Weights of a small GPT-style language model, trained from scratch on English Wikipedia.
Size: MLP 1024 SwiGLU, 25.2M parameters.
Architecture: RMSNorm before each block, rotary positions, no biases in attention or MLP.
Training: a variant of SOAP for these matrices, 543M tokens, 4139 steps.
Each number is 128 + 32 x the weight over the matrix's rms, rounded and kept within 0 to 255. Layers, rows and columns count from 0. Numbers have three digits each.

# down: layer 5 MLP down (transposed), 1024x384, rms 0.0902, rows 54-70, columns 0-127
# gate: layer 5 MLP gate, 1024x384, rms 0.0874, rows 55-70, columns 0-127
# up: layer 5 MLP up, 1024x384, rms 0.0929, rows 55-70, columns 0-127
down54:086109117152144134151081131155090083136166120156127150149175093169119160170123147115096100116127172075140121155123165055223176112111153069145160060122106108139141109107098103106111121123141156108144160143179115117136166045139097119142161148113150130154109127094139169110128106070149156097138104129106086143110097187105147125150078109133111093203084111052134155188142108137124047114103
gate55:144170094090121112135160082089156103140150122163081081100125129162135100101084153143079097152190147081154107158147115042108106118082165162108040128121176148156158100105087130215153132120136100130078176182161156094103078109155126198124120185101131149174156127178138152159121124094151174148144131099198136133129152162128107115147097110145188111057119101089129112173163138164132106142093
up55:130101168130108120132153147097111144147136114184147168124097115143124088148119080084176068110149126129120116116144154135186167146148064088139179139173125132141165141049143107097116147083145113140197184119106124122153145095096118170121107167135166166153162116094138078118170124148132110149205131149182128136174136088141110150100127183106081068099172083119108136076101093159198144108108
down55:125087129135146128075165102138134144040145121137166115158122072177171176122168107126157124119075135088135136082133173126101169155119094068106179123132076158170101145173119137135156096143157147127178092129131176131110162090109163132148124097157105182151088108092118151154123171090076170169103124073081095135064110138133111071069109145099116130111142096134127141142128182133125139119156
gate56:125144118141154100105130099126179117145094155167131098130089168109123112141174108117168092105171154207096100146156121113144116086091145123163102102135167122082162115124153086146122118101178078119184112157087136134147121142153172099142126101050082144141143140133152105150100041169111116130127099178154120132131207177127097149229056103118149079146155135179140167183108159078107142100122
up56:124150112095164081145116128131116110204117173207138116151089127096075126154141119121121123126155123132126161130116111061123162126138146096090126119203122183199187151121164148144119118132131182133210162164093118145119152086109128131155142130155154050150173186184113125137144145175130104116123187168085192149131136118158162071127126127120163112136145124145093141187137121132135146149107
down56:110148094077104151084101163126087125101098090116136110163130097130149128106093126083121070161134105124144139113082137100145125158102115096160123138150107153165134105135158118143159172143140119089081101138116121111109106149160113137119134130154174126127141132099146016093146139233142136131160129123102064131154119086121125108113111148128150105145134143147121163125110112115139177148064
gate57:141127110129111094167106102131110191074063113114101044153153159162087085123165157124122115136117121123151174094128144187136130144099142166131130076211178166148089137145099113159079173115160195125122120143136160092101189158156129166158110137093114134124168123176108154134147091116165122134135131160140109146088089138119115099106159145118123139113138122134061131164142084114133139108119
up57:105063080158152135175135180124153139104181098163130102127182115109139181194126087138121154167158148154171114086141120140135140108122148123139158130146099132140112172115126124126094093132142110091131108145154081132150137149174148041076179133073145115133169080040140175140074211123126116184093145183127166135132145151142109131117112161109173121215154113137110147075100126093139137120148
down57:144118109145075091142116158122140117120095129136129103162103145136157100136090186128066172145171109081118130146126102121176074116166127145099164134082155146107171101085115080146117176083144142157139101090088091159132099141120082072085132172104121147052090082110150095109130109083160136200086098145155111139130134119083098135139090117153179100124156124191145138163160112119159096052093
gate58:139101167142158072180078161058154065086192151169083111076099107116130166121092167111149167169156128171116137122099148120105178177094135160146114062090138108120125128187175118102158134179197136082065113108126089059141124110139051083143135042126168092111141132131107153120153163125066159207141116131162100076116139097136096146117105129155140149131115143174074093163164129161163139099182
up58:095128081098125067109129095139141150126159111093139141068132176130193130150141153116134118184170138091191117087099166116095108164082159146089108155141163148145147128111126148067092158147122117141072183111188157086139139125142123158155170097116114123124119137110134143193113147126104165121114111180174156140158143137047121144130149108111175174063144147174153116127092122174058191103140
down58:109122107125135178126116132090115162166178162091161117110147155134182119116171110128133099075077117159118099095128132158100082095132136096107141219089106184135163100157152213152108163108150093163146078107135136175143209076107139179127172176131030052148150183118195179141151107115131121131111111080113223188145154171179134111175124146106116157126172102188102162158131179088140138117061
gate59:157155113112167094150164145170095151140140168112087106102122154127070111109078129196164138116123120107143146113164131126109092087108138153120085093131164082210113133122137163155127134136179127153079156106087154142157185150096148134135107113125097092114185186052187182107086108164156125119128222132147103060083138116157075115168185146114082151150130074185152153185173143127086139171067
up59:142152118175103135070084143111154154153101090109119080130145138127171132112123105145099105169169095114160176120133204155074086110113069146123127153180098121125112040121168116171161155159136160102138114149104141154113107156129109152143121098154140120190081123141134138159134192168170145111170110105088089163162105165141156079104143136095116116138119116053147108176110146095147165197099
down59:161107120114164140136091139111158114106129099122197140170100122124199141180189148090109135147145137167101091151200148077132145121101117084079085141096077164078144124184122092093129092155086135085088126145121083139081083074117118145108124130139199171104132134169106104096155115112104094127113071094120131121183171139124163165089076152131139129136103140110123134069104079158191073109135
gate60:151192093125045084115137140185087161138047093166125121093124096090108115122155127167088138134180134130192104198100113095084094111103128172123150105090122082134079190145069155141124138129074147124127143175123074113104124190059135116123097124126201041129193106150057158112154141046138116102137140136170099090114098185129029070120056130173103084161158168165174189109090239105136133077141
up60:077198098133185151080138096090127195194184135164119149150126105164078102094120157048188106103102159154077112109153201140160135166183140201173082211168097180130181175081162140151090167148125118088091143126089112227162065097117059060095176106158147066120140115110120123120172122143143114194157149117071143161125075133224146010166102087124139093138091154186120098097133176100082123163195
down60:119132188145137135118172139110126132138105123108126043102146113117117107156105111142081113099123133120138087193104110161127179156104131146145149111134116070145095067125105112111147104089091080147170094105139150097113158121110086045130109148172097185125151121129138000126149110110126151109107162117117147076114144117134166172114131052096137136117078167101111080117102151121147209146120
gate61:104096110123153135144093132127075162111124168121104055093133120179031124144178065079138153084073131138115184180155180120115121083087053109069164133146163138077172161171053127103148176070073148091095118118183091191206174143153153061097148100110161092132131118156172114145090097169110169143137185083152109145153103113125043174111120097128150096129193117085145097065112128158104138152139
up61:157114108091144134142076125120112099120084076209123140192102087102161111104093220187136117135126127109170062143141140089124142154159125139131114186084177152172120078115110143221100152137088142117106108110102173092151132122131120109122083122127144152155127138090164134091122175135133114085147152088055128073100160092085160078155140172119121097080095121130169072150148153122149220059101
down61:206122096134076123160116226133135070190165092111192163171207124100161105055120107159118095142121160097111112117147114217108157105140088105133096095104145111098144052133142154162101121130098090069115082129183137159093127151108178113100110127101149124117110094167139094105136108077182096140099118135136130113094121162119153082105082130139120185131120116177163192132134126161131135115075
gate62:134130108179114133143071136110111118162125119134159103113090092165099116127118101132047150141138139114166138134130167115110120068140125106170128124155131138111073155069138172091090154149071158133115158077109140130114142138144134199176128089113145129176136115101098107137147070200122070109157100096075127126072131125166150139187121112096105133137053105080092112094110109091208129122108
up62:151177155132133101104134109088146155103033220189128132157137191129149150177182072128086150186118100113134129056117142114133107134170121160146154178127119177119107154114147103060134167223076155126131130109137123103135144092125112153109098070197126124083170140211125099107052133157127118178109152145118127158146132135169120157097080083093155062102125036133132101132154074096139125075126
down62:098158111138146134114117127140127146107164142148174124197132077150144112127137107160181183146136152129148083099100113120138116164101149131150140146121149104091144072151135153159170157084159096171140132142075128131157112091196099131109171152156125071090163074143101163178153161141105191164084126144082106052120112167141086146081145156101133131144148101135107202120103129121164177131136
gate63:119195108180178113117153117046134190125145139082128113164115102111102066099093144102067161154097118148110163092084080160094151053124173196113124130151125180170129139119175122160127123092119118067144110169138093156143094114109125150141162154098120178155158112168074117148177125073158133097105159114050097095125151185102141114138067086106132128175092145150082177176126105133149154101104
up63:100145090149165103165130104140084096109108082120140134138154200127154110152104127136117131131160155114144080142172113112164080105135084140111133112133104169140145152038083098129154112171153169116102147101161182182153182170132161110106130144134132090131130126143090166131161150111100099092195088159112094084081099080185124154124099097032225139187094142095123154130136114170168131054121
down63:104083118112114192137145115091162134166068129151122132165107096197141093110119217161121154188182169112125110178125055156069108180130096130148128214155173119118149123101123180155126155136115154159174124043113116133077218105100090118203149139174127138132074115121130158082090126111139092150120183134156158151161090159089140072129155158111142104110093132130107037137124146125179098060125
gate64:066152032134119121098104166119143175104124158128072114166122148144120176103101217157171169134119089176122136121138101143159111156087109102137110157180137109167092083139101175146135116113092206151011107110197129100137235164031107107134136057104217108161158094126148130146135147154203159194100121098176119147086149115175129084092111147205129069113140154115097108150096079071105157177139
up64:163127114099075118069184146099155118134074061225096063131117144141168125174167158171128099142145144095145091124169121105086160115122111152145013159176163152134071110126133109108060125112145159100123088174121147206069240116061132199118148099206187121123098106081114121078102141072135096089123170154100102085144195150117098104095107127128114185113122153190125107106094111081120163158073
down64:147096111098108137170072111135142136116165112086130121161098165150095119145089081135146090119183123122105134115123182125151143077128113135061112102114116153111062059166143137172114161154098098113156072125084133129101170156128129136148053085169124147151103121133085069083088127100137183102177128117130127176131100139120083125137133053146070141106160189139138099096147124105146166095076
gate65:091073189077114158106087146183091131145166148105132149136115186135121118095131171167188111055171157146148158133087158115176167043155101115080149103070164113081204174175196077150135104100148090181159108112097157155071152116118121096160157163094180066098081122100177094209138079105143100137064125085084130164127143178051131126186094125102086123105100149118035141135086130134151122124090
up65:164172167177126098143110162096168180092198105138063121152138129116145124054064087118119174068051082107102119166088128165143144110072185217059086125134129127118148157113104132125094118154129090105195100109109102125158064118092168095134136120121147100103132138139088086097110141144082164105144205113119177194107172118048135164168071134109138134126150163155042129081130120113116108158080
down65:099139106134137123129117156133143116145127141159126185137134113092131111055206170138132146043117093129088103122117167076113150142089142139106156127123098179119119094091146113096121124140169083161117155102107196137177115103145109184099156148100143179143179123128102128145093152074096176085146122158128075107100126126154140118152099090114182144154150182119068119147127168162120158110088
gate66:129147105126129102108167113014130169144114073171096145118149067163148075141145103154069139100202140158139144061075044113115125143164064155099110145129182171085128042117144064153196145117149128182132085115169138115113103097117108120113169117198169151123091152161101184045094069143097118081171181065162093129114125120113134096152051116117113107113119121113111107126120096085124154192125
up66:137164133079117098085122154142092130134165133141089125158047116157125174141157152134137120107106067197131129181109180149105158163130103163139146086138074066160139155133113205180091081151102183133136160147111165149126112152165130157164182080090133174143166098120154078174126095128115157103099100090107142078157145099164056136165138089163144143130114085101152150102092129176132145109141
down66:131158120089143199135137137073051098138187154116156158111105169081109155142134112142183190123116142163126119101196220162109085077083172175113169128064098138190145168103122154089124145170127126151123093132076098145076098138086103121190131107172132132179194124127100050101129158116178073132122188173083186118115133102169034127073180173168164171126155174172138108147085085133141138159179
gate67:153178109082077157132148084107141096063120096108102100139067161185127141097118140130113108056176147069136137153093145086120145098144122119104167119085144093135157103081071135120142093112171110113200175150130129136129140134063136140130128121073107062150121157187105108048096105124110192090143104200099135143145234142081155094152112116112109104138141119126056130145116099150136118176101
up67:117103081167145066112115154089149133123152169107148140148120114111108166154184106093129113132099089119057102114158123142113117129136155151166086140171198166094188089132167113139088176066106117152144145117113122130158128152085120162114127171114100177131122113090135133113118158098162182141160066089107101096102073141133108097193162132155125154102120160146127138080101137106143153098134
down67:095145151100160084165079093154148178051097139139102078123141124173139141105122109148185141151149035126092126074180110139153098085105151171126119128081102147177109126203131184125144101105158103080184116103138102118134139103118153181152074124137103156098119189179166186095125081107132147141086094102198137088113076165072177081100128162175140117090182166104092148091134151131103098102177
gate68:155097173127117101127106094178132083144162141116118140147160132167168130118103106171070037106090134128122168146136176105110148101105113094095114126119097094126170174125163158074096058145167047114069140096070114136128092120112087088123153141061143119142170137140135128106112120094135193153120155132159126156115180098106128112103142169148102118116093154132135142098144149140076141098092
up68:123106141133145117137140155120115149139132127132082142098095090103107099098122100091134159100134114117147121175139107061116165139144118159148138166161077073099126058092157116125144150127184152105114128132129116140141152166118124147141129093111190107191123172134131110108167085093113145129113192085121148082128122118129112112134123072076100081163144112130120128110168112138094105145153
down68:123158096170110148132127105081139144138087111144137142154150135152157201135133148078155168130124109124056082142117122152110109150146135091098215124105124089144184082103084174165176164133112134086136149095117121152079118114179117129151168111111119092115126124178053094194149102156108020157144071133065166106074076115155134137133147078132149107091116112130132111116068192232119167100176
gate69:112144123177113152140137150163046148133079137090123102120065130104178099131121106144177095075063080137069065097171150172195131143195116174054085138102155126124160116122128148151151155125132141142068166135174099120103059163118104085082128221120158144179080101185096070107143090095114169139159150112156135147160157082112137121058116123150127157147173120111156124109143133135117097109128
up69:133127148175103131158156147125089153101081171107102091086117145129132120129192136103144113109113131113107106105138140148162142121169189124192163129091126165103100052175116151061179140095119149104115147159124102137147137207080040076087174094139150152123094120137152148115121102141178146119123141077129093133176151096072133131133143157100112151047114077105131152132143085129144139168103
down69:178110129137088158095143077110141131043107108176092167120165154059154160143171132052099099134106176180080083123111152123143115143102114157150151139101094150096166107081108122046158114114113073153122173167165137107108172109135140160149152100137160165128118099142127119118129134092070132102130138107117166118105170150110144088153089109129088150119063082095073109163081142119118095131106
gate70:140058153112155093150151146084083067139144112120037148141174187101181073114175139203150141100150109119103092118139142061180133156133139118174103125130113115143131107142141120115118066168183108133093111133080181186099182158065228128141138091140170134108129108060158096139109178164102128106147108139154090099142171132131090129165091052129077201089114099201131177076138098172172160158120
up70:216110122117160210190147175155100164118079111154102131068120110161062197141129109127153095133142111255136156067198093094128100113129127158118155135089163078188146143098146171137147117164158146184176107174089102185063137073135158060091141145180115148125150122124150135170150157163091140090077119084106100087089134122100150102134133108125053166078184080118103135177096121142104123159165
down70:119097164158137149104140172105105109112167127121127123167098122152189109145098129157047131113104180175124103134174156086106096133153103160079102154114174159162095141116142109180149141128098081133104114120140171128112152137159144048104140113130110134123156090082162125117155132136112121130120146176191089096131125094118140127096149085135131135104127133089144174169153099097171126104145